Part of a small language model's weights.
Size: 21 layers, width 192, 6 heads of 32, 11M parameters.
Architecture: LayerNorm before each block, learned positions, tied embeddings.
Each number is 128 + 24 x the weight over its row's rms, rounded and kept within 0 to 255. Layers, rows and columns count from 0. Numbers have three digits each. The size before them is the row's rms in percent of the matrix's.

# layer 7 MLP down (transposed), 768x192, rms 0.032, rows 301-396, columns 96-127
035:182142129139133129099104110162100123108085132131137102092139117171118092142162118123134090106124
207:163117149137112102181156090107098109086137099130179149133137139135156117127125111116102123099128
205:133081138161170140076130093132077145114166108120138145107097147138104099176124104135122131119148
030:148117157157116107131128106110109130170126136211138123140152121098174124111125101138145118118141
183:147103111083119130128155127131071137127078123096161152131157129122126149159125117110125110127144
150:137101129163141074132127147146086098150105159102095167116090109124136160118113124111104123136158
013:099133160128135140118088142145127140132151133111161070142153164119120128138142135121132164134176
031:160137152163157109094148108100120199144139160105095105104082151123115103100125134162114144135132
089:141074085140122156085119162097065118115136133144137109136133154115111151179148114153087156186134
009:128132104129136156120165132102133086090134133168149135112163105147150112134078118102105109112120
027:087127145113127157108152146129122179121127135139100187115120119106140132124126123094111166148110
027:139137205145114140141115145112092098182125110180126160114143100128165137105072125079148127142124
051:133140122081150155152155193082141122135174105152140152152120084129145144085118164157147107115135
018:129112144155129104102085134159127134140148088091164091097094152125139139132152115135155137156140
134:100122131165164135166128107165148128116105114119122122119129110105143167132142095163137098123155
028:176144138152136155110117109104121145122115131134117126127155096133141114120126067144170124133127
189:141137135147118079109117109103107107118118129133151144095113072146138132134132119162081168082139
026:162112138083169157113140115074111109151118129120163130130095125146121150111136157146088104116149
041:120126106094139097130155145165139131127110117146103141162118132139112098114106157160083116100140
015:159093105122158092107106117138126161173110119156137129092114102140124126149133123117095170162147
079:134138133109165144084196111112123174127093138152135156141129156092124125166150065098099143158131
052:142142105110121102142088174091103120156153108152154148166150127145136131153169098164139151135124
032:109124141148117143108118133092163116094162107130115128078130134145166157130161143103096157131149
022:116145100123132144149119144129104154102130159128144160102121102174104139134087124125171144144197
047:091114106115120105111142166100087143113119101083163128124104171119135092114145164152114104122121
034:183138180137111143131143097136142089132091145138091118152103119150129153093096120097166099108173
039:146079136113142127093135113131099215147100128134093008100118160145136118143147135147093125148104
021:166110155110108102094154082127137149121138099119123058107123142130157133115126125117179114137151
155:144116074129140128113145121124086084137098119115135144170114107136136094131096089105193067139167
030:148110111129146137127114115139078132107116127157154119132132120118108150165156123115132115131084
039:128127091072118154159132080136127101137097089140154178101133175128099135117127115124154130182126
075:137073083147136128127094098146116129150107144114135148127134119123108097122122106114127118115155
047:117138112169129126118107131148102113114105147127120109131105100136106105152149095110122116146138
045:152127131154148143105202153141134136100100165131116121114104119156137111131128099140152114126158
025:167131132126122124130068113095166149123127089120087111149125084181149111116167096166127085123140
029:140138166129120155144174114121126086135184111150135195192159125152103154124102103149139129111134
018:092094128146150123122121125098129109147139126164156149148100121132139128147147108140105108153133
019:130139110131131124161161136133102099131135134114128139122135114122113125133106091128118125122137
008:153111104145101098117147133178131132120139112147134072119156153088135146129152117114104158162177
165:108128161106140150114114091105139111134139117119147116161174134113103117114157117100160156128119
045:128088119123138121090132115143155094098127152115137084149124167119104121110139147128148108144141
036:120095122136120080085164129113129191151075123112135106097145128159121109131107107137119141140109
019:137115129168144144126152124153096115108099155126116130127124173119083127157144119159137098133124
174:110118113129170118137115158113121145077134149169139136087147143129142107126124129136148164095131
038:127111119106114130094152167117139119090097138126081163117180127151127107138148113134165142172115
066:130124118102125143115170141133172108145112121111102146167111157112108072175133094141102119162111
023:133147152127083104137152089122146102103079091159114054145104140128140109089123108159138078111138
047:069110125114135087102142091153096159116104100148138175114111148098117141134139153143089159155101
067:131112130139160121118110107096138147143128139118139142122115152152128145166148116148158111151137
015:132153134162126142147115148103125149157130126138134171144135130142137126104108169127165137132150
007:104119147146151159186108112125116151097141120179133148122148133123126137113115143143154139124147
027:148128127150140160129118106123112146101164109106116129117150108138151100156104080118195103124162
021:119117129129094127124140110144110118105105142096119113134171100129140085140159152110178134138155
042:123116114116152154160113095107107131158127150111143149160086138132060103094129152127116140112153
018:135115136141131121112128143143170189165102101153135062198146161125162100131094140104107117129133
090:144161184128095108116077142150132134126163076130129170072145104124123133116137114114110119126117
017:112102121111141147134097111138153123148121159144152143084108126096161102137105099114128110131113
010:129142164127150131143129122097117191115126099177116138132133142131125133146135120149139123144129
202:152066116132133111083151146143129163168136092151101111117142091130130120128123162147161154165162
019:102100090173091087136124081151124141137114138130136110109123149149121124069119139162149149148156
056:114128144139132152112119157132124132109146120133158161096120073171087138126123114108109150100147
041:125147148113144109144053138131145125152118085138142153132109151136131120147141102153113092155132
003:133108125124123131133122110070136186118123117096132100091107089177112136108153133138135148114157
037:129143142175158095138129109129142125095123124164139113169177123089131153130146130150147115152133
043:133104138107102124112171111136095121118122152125160089162121109120123115105103104143110139101154
166:124139139157112160160126183156081121119103135147137110096157072128151169127116108110113111075161
193:122142169153102160115144157132126160146126146126118146100094113138098106157120173160151107141152
059:087109113106125160123132161171136109121155123151144159112089103160106125139127123083055174123132
024:116129146118118088128155097126106182125124168154114060088162136147119134174089160124132124139107
019:137103128109145134104097068116129132164122116118148116128091144138080112165141115139049104142142
013:111124105147142100125161145108131152068134125142151168115128114088151120149158095134118165112113
185:099077114131141154104101150125110135089121160097132141113109116132081072153160116103117123086135
016:088158153123128114136188141156086150039115128147135152137162114137076132120154134158116113148148
011:096107139106140114127141094110120143107130151152106117153124141102113123149143132126106131133137
066:123102099123100133144096093124110166176093089137104147069083119158140131100118103153097135106135
061:150100116137130162121128127153124117152136135127119118122143129131066096133128087103136121128157
212:161174083124113103116103100122124108096119112163146152150134140126086166119124109142111090177144
019:104150152144135159114142138172139101124149178140146115143129097151088098111129151116119119125137
169:066133138088165093157187130127098149136125116104137093091138113117148137152126149159127097105117
055:144111139135124141092100107145113143117166144162109101129160142107099131124134103117131142149161
165:105104122135100154059131119100129123167171124149100157141132097130120147115105089086100147096132
139:156108146155096163157158180144053167132108160084157178142117104131091148165102085124127117109127
023:148137135110154120123131103147125137122106108138160135133123142132112107137133095134113136141126
015:106116166093155154056161148142101129147101142141146166175142159122112116143139133128128125149126
032:082124148126146139122123131091114101121127134139128137112150115144108116119137163113114118173121
043:102131153176126058114127166151119186148091175123125114096147121123137131120123160191107119110130
030:072118164108111112133139127173106171105110153123142162119119133067120097154136095159118136108120
023:159146161103111158103152097121148113151146157121152096149106158151085104108153145109157103116143
044:106092091150108141136100139099111121148100110120128098139090142098135164123171120110070111162102
044:149088126130121144145149134144147159128136188089115084116125138137118120110133158161140111140110
040:093097129118139120097107155095136137147159124133120092095132148110172137153174126121098140139086
123:126102147172080114131174092142132103133163110140117118139195123111109144146162115116110166117127
012:144127131139108115109131157142155135110119141125103115114129149174149107117146138154151101135094
078:164131065154118152153171109158064124117148129106140198155126123156113147081117117166123117117120
243:136179128097112130162106170133131124141141092113119128144148162140130088115119123148155119117098
199:134164112142175102108129109114138126110124136113143135183105146107134128155145102146153150123139
# layer 7 MLP up, 768x192, rms 0.0358, rows 302-397, columns 96-127
192:111157194123124125117122123104141137117135102158141131125107131137148147150122112123109105127137
197:119196111104167151149142117124159123136092084125116151123138165140115127167120109087101135137108
037:121151123132120116145157128157181111105148145152124162170138133132123162102116172105191118105080
184:117155129154146112144091173130141115126124114076140136098155146130159165087140156126125140137130
163:139102165152138193130123134125122102118111106128155147110158099132137107161129122141084171111130
033:083120182140137161139125128139117120144136100160166158107105125157117106118129131128118121139155
041:069128143163092093145113158173169127097144099135135165150132092099120150148130135115128129107104
085:110122146141123148141101137150122065061148106120153152134123116137138117125120129093113123102144
027:084108178114093116156130136142180140106117141119167165111117152102127147110073119133142135133112
043:109131127123115118189085128127168118149142106121123183162140058102104135087128121087123096088176
041:117135133127100110126097129181183095147159110128112180150118129132140123109093133088142114108144
061:103132123149075100159088135144125107102123101134154156150103104140122131145134150106127179089142
039:104166166121109106129082163168182093117153110160141179111088091117119135125096144095123130077127
134:085163095136152148150112117133189119112142066102176146096130121115130151140125127121128155084111
044:116147161167095107142100149136167110101175090120120152116122112133103144090141144099144123100174
192:109191161187117126147090174144136145132129117121115127143160062129138111110080138108138111139140
037:107159157105103114167132181159184127143173106151130176165130098112120146107112155093169103092129
048:106139119139104119125101141094130120129135131106126155155133088134131107082106135107105122099126
029:116105123146126127158089153162135127141133118127121182099168098107119139120130116115135111101144
089:121132122130106118144116144131182116087141088105115159107135095130114132125115130114155141076110
055:115165116122134149180120153106157122116169076125159174102114111137106132111131120097168137084085
041:140138116171082120119109160162183122137135073113132160159128079146113128125083139115148140095139
032:095144184156100132156080132149154128113113141143148168103109113094158144149135118112127150126085
056:104144146139085104135123144148157129106163109122155127148144148138145126137087127123181124094118
037:078118171114109112122126130125146129127171124131110173124128163106120099138091143137173152111105
051:096160129123113091120129190165170135117146093172138159145167130105119120122124141134124135093117
038:091126112094125144140104132132165126097133120099139145086105148104120142142124152088131146082127
165:137154166145105093122151149168186104158162121174141142149112078131136107101130125119137111119140
040:105131142127126122113126136150162121107116101109147159166109125112148129135096206144155116100125
050:125166108154106116152123133152147134109142086152133177141142096127128103106125115105137114089146
078:118154115114113132171132165151176113115177125119146161180182100131105114116100132105144147107114
060:133154131133110150157128149164145103110156085104124152140134097125096143117133138111159131107139
053:141160118160103125160121145118158106113161073125154165112112091141111130105146142107148186081112
039:145126118105143140166151135109183130094143104136137152144178129131134129080110138108168111094129
040:053138144084114144168124112160163113087161083161131176150146129109085146121106148120146165095079
032:112153088119136120140098121148177118114109132088141158177127136107143112135089117113154099114070
031:097131099139125116142133175142134152087142085150131185171132145098090111139086113108090102136091
027:082169156119121158133117119108115102140139122155144157150113075158097118132093138140155151105093
166:092134105150135167133164129133123123123124109152115137105119135101149100156107176143096143123127
053:109113152140099119145121128151162125083153107127129152136100124129127125117086151105148109109112
048:113136139132087126157129157151178107154151090135149166144131123137127132132118167124136104097121
031:104151164132100125132093139114147119137181068110159183143100137132124123046096146124116138112126
166:108128110133107134111158115118152124128130108102100133123109132123118126136120113116179151114103
055:132142157124125129136079130106164104109152082140121181130124092108143125126130129082174114155116
079:087127134149116133155121123146134114104158094099125166119135089150110151099085171129159158114095
038:100120173116115132149104134147126144106145095159136147132139097123112142107106156114141160084133
051:109154134132104148126102145113169141123143132115126187136115133127140146117105150122116068111105
070:095105181124112157159137136146151127125157083126115167120112088139154118116111162114110099085106
034:104133136161143127157095147110126114102137114129098207091166134136117152133090122103104136078113
023:113090130164105104150121123145155132162123128105134163130145128129145095091110105088143125079122
041:128158139131109104173121138158156149113134100138145150150136152124112104121103133125134125094115
037:115156172122116135129107144140155105119153055128139183122119075140110121131106133093167118100117
053:101160121156125113158100126138176112111183088117154151162143084114109133139141127101121170091140
035:121148148136125090146102137090158145111178115135135187115141102099122139092120166130159121128129
093:115124139134100091124090148155138108149163116126140151134145101127127120127099138097103179093147
029:112106165111135101143102136124174118132188096115155139183133093097102113097102143123162130134128
028:119171123143127150134139156143137131100104088143116177141135117128145108112114169125143125098107
170:136113091149122167124105139171163150130123121121125145151166123094090100108142154145143108100122
035:131120099158122120149112166139129128111121098113126154116138073175112166132060133105127112094134
060:072133142106117129157138132126121122136161111126129151127111082124116095116102164101148146110103
053:134165096164098119149084140174177124134152105128144148164113094127100141113124156110175155078092
025:129137138153102108129143177147100131056130123105140160145135158171127131127073133102147138081145
046:099137140123112084152103173136176120108123126117152173118138101121122138137080109097152113101114
052:091169142146110138140104134139130135093173115127138139147095133140095134153074142125161101109107
169:154138131161066099093112164139133090122140133160084143114128145124130086104152157164095117123137
183:117125185121148136141102139129174116112123087118155148147149133120138141134110118137145095105108
072:122156113132093140136097151165161121106131105129124156151133166099130119146115122081092135102103
044:109151138151122124137120125132162139116152107171128136128105096141116080154095137107141131128104
028:144135167125105090161108156155151145129102121099122172145136119108153163118094145104163128080098
029:071133157165097101134102173131134112105117091121141177117075157101143093137136139113140087082117
198:123136144105110108125104101129163059162166126105186133094133108126130128121119137105168155118145
030:078151131098113119144128171137132136111138085118159181131126098116144135124106164138143145076111
029:146105091124075119134130132131136148165128119122135132128111123150140151133091161078134095108099
078:114152143143135125125125150138137134147138116162137138149127101137135126148121156119151142117158
078:108139125146088096141108140139142094101171098115107152139134108134125114114123157125156134095120
199:133108118111143144142126124166147121091142103106125146143122087122103132126124114187175131105166
036:098123111118105139147111144137161122123156066129115153139136097136137157097072118121167135074127
191:118174134086129165110073147157149093123155108171118139128136086122109100135122145092107157107142
059:086132162142121132132127119157158139113134072091119156136110122102138131145124173127143148091109
164:042109185090124157138100162119110124154173118134151143142107132119172120126144127079068123118095
157:120120126110168134137118097119140155119114116133100141129142147137188166115093134119095083122151
037:079135153135102108147117138157153116133135109110131145167129146148145144097115123114121108100075
030:095144128145123139153132183137177125156137107134160188128113103145095105184090105064116154073118
038:081162117118089118151140155145138107108160070137124184152137076128105125135107116099127122100127
054:117111127143136125150146155124134142079154049132145160116126119105101120118089108126116103096103
041:090126131169102144141096159132176148133133109133132185150140076115130147105083137095192119094100
030:073131124129098103118126147149131130096124056094127170167152137122140155133110136127131091096135
053:089164135132109118151129149125138100085166102115127140132153110179119134122107134109154125086095
056:100117128142075099150094157147159108148153102152114169142147124103130145111126138096109150081135
046:110142131130089117131069147146171104109163077135157147149108063133090164154116147110152128072131
120:094131144119138114160133118140153123132157115133135146127132133134096107143082142123144103096103
029:130159134136101139134110139194164150136136119129137158147146115168118146086144149073105150089166
080:078155167149116120120107147160150099152172131130092158151111108105147148144117144114106134099145
229:119153138104110115148108128115141100127202137182141141144115104117144115101132171141133161109121
197:123162159082152139104152137187183126129135139183153137148132119133145138137128145110090116127131
029:123158145120108124178090149134166116136131147159180134142162091111107132135101130081192149090135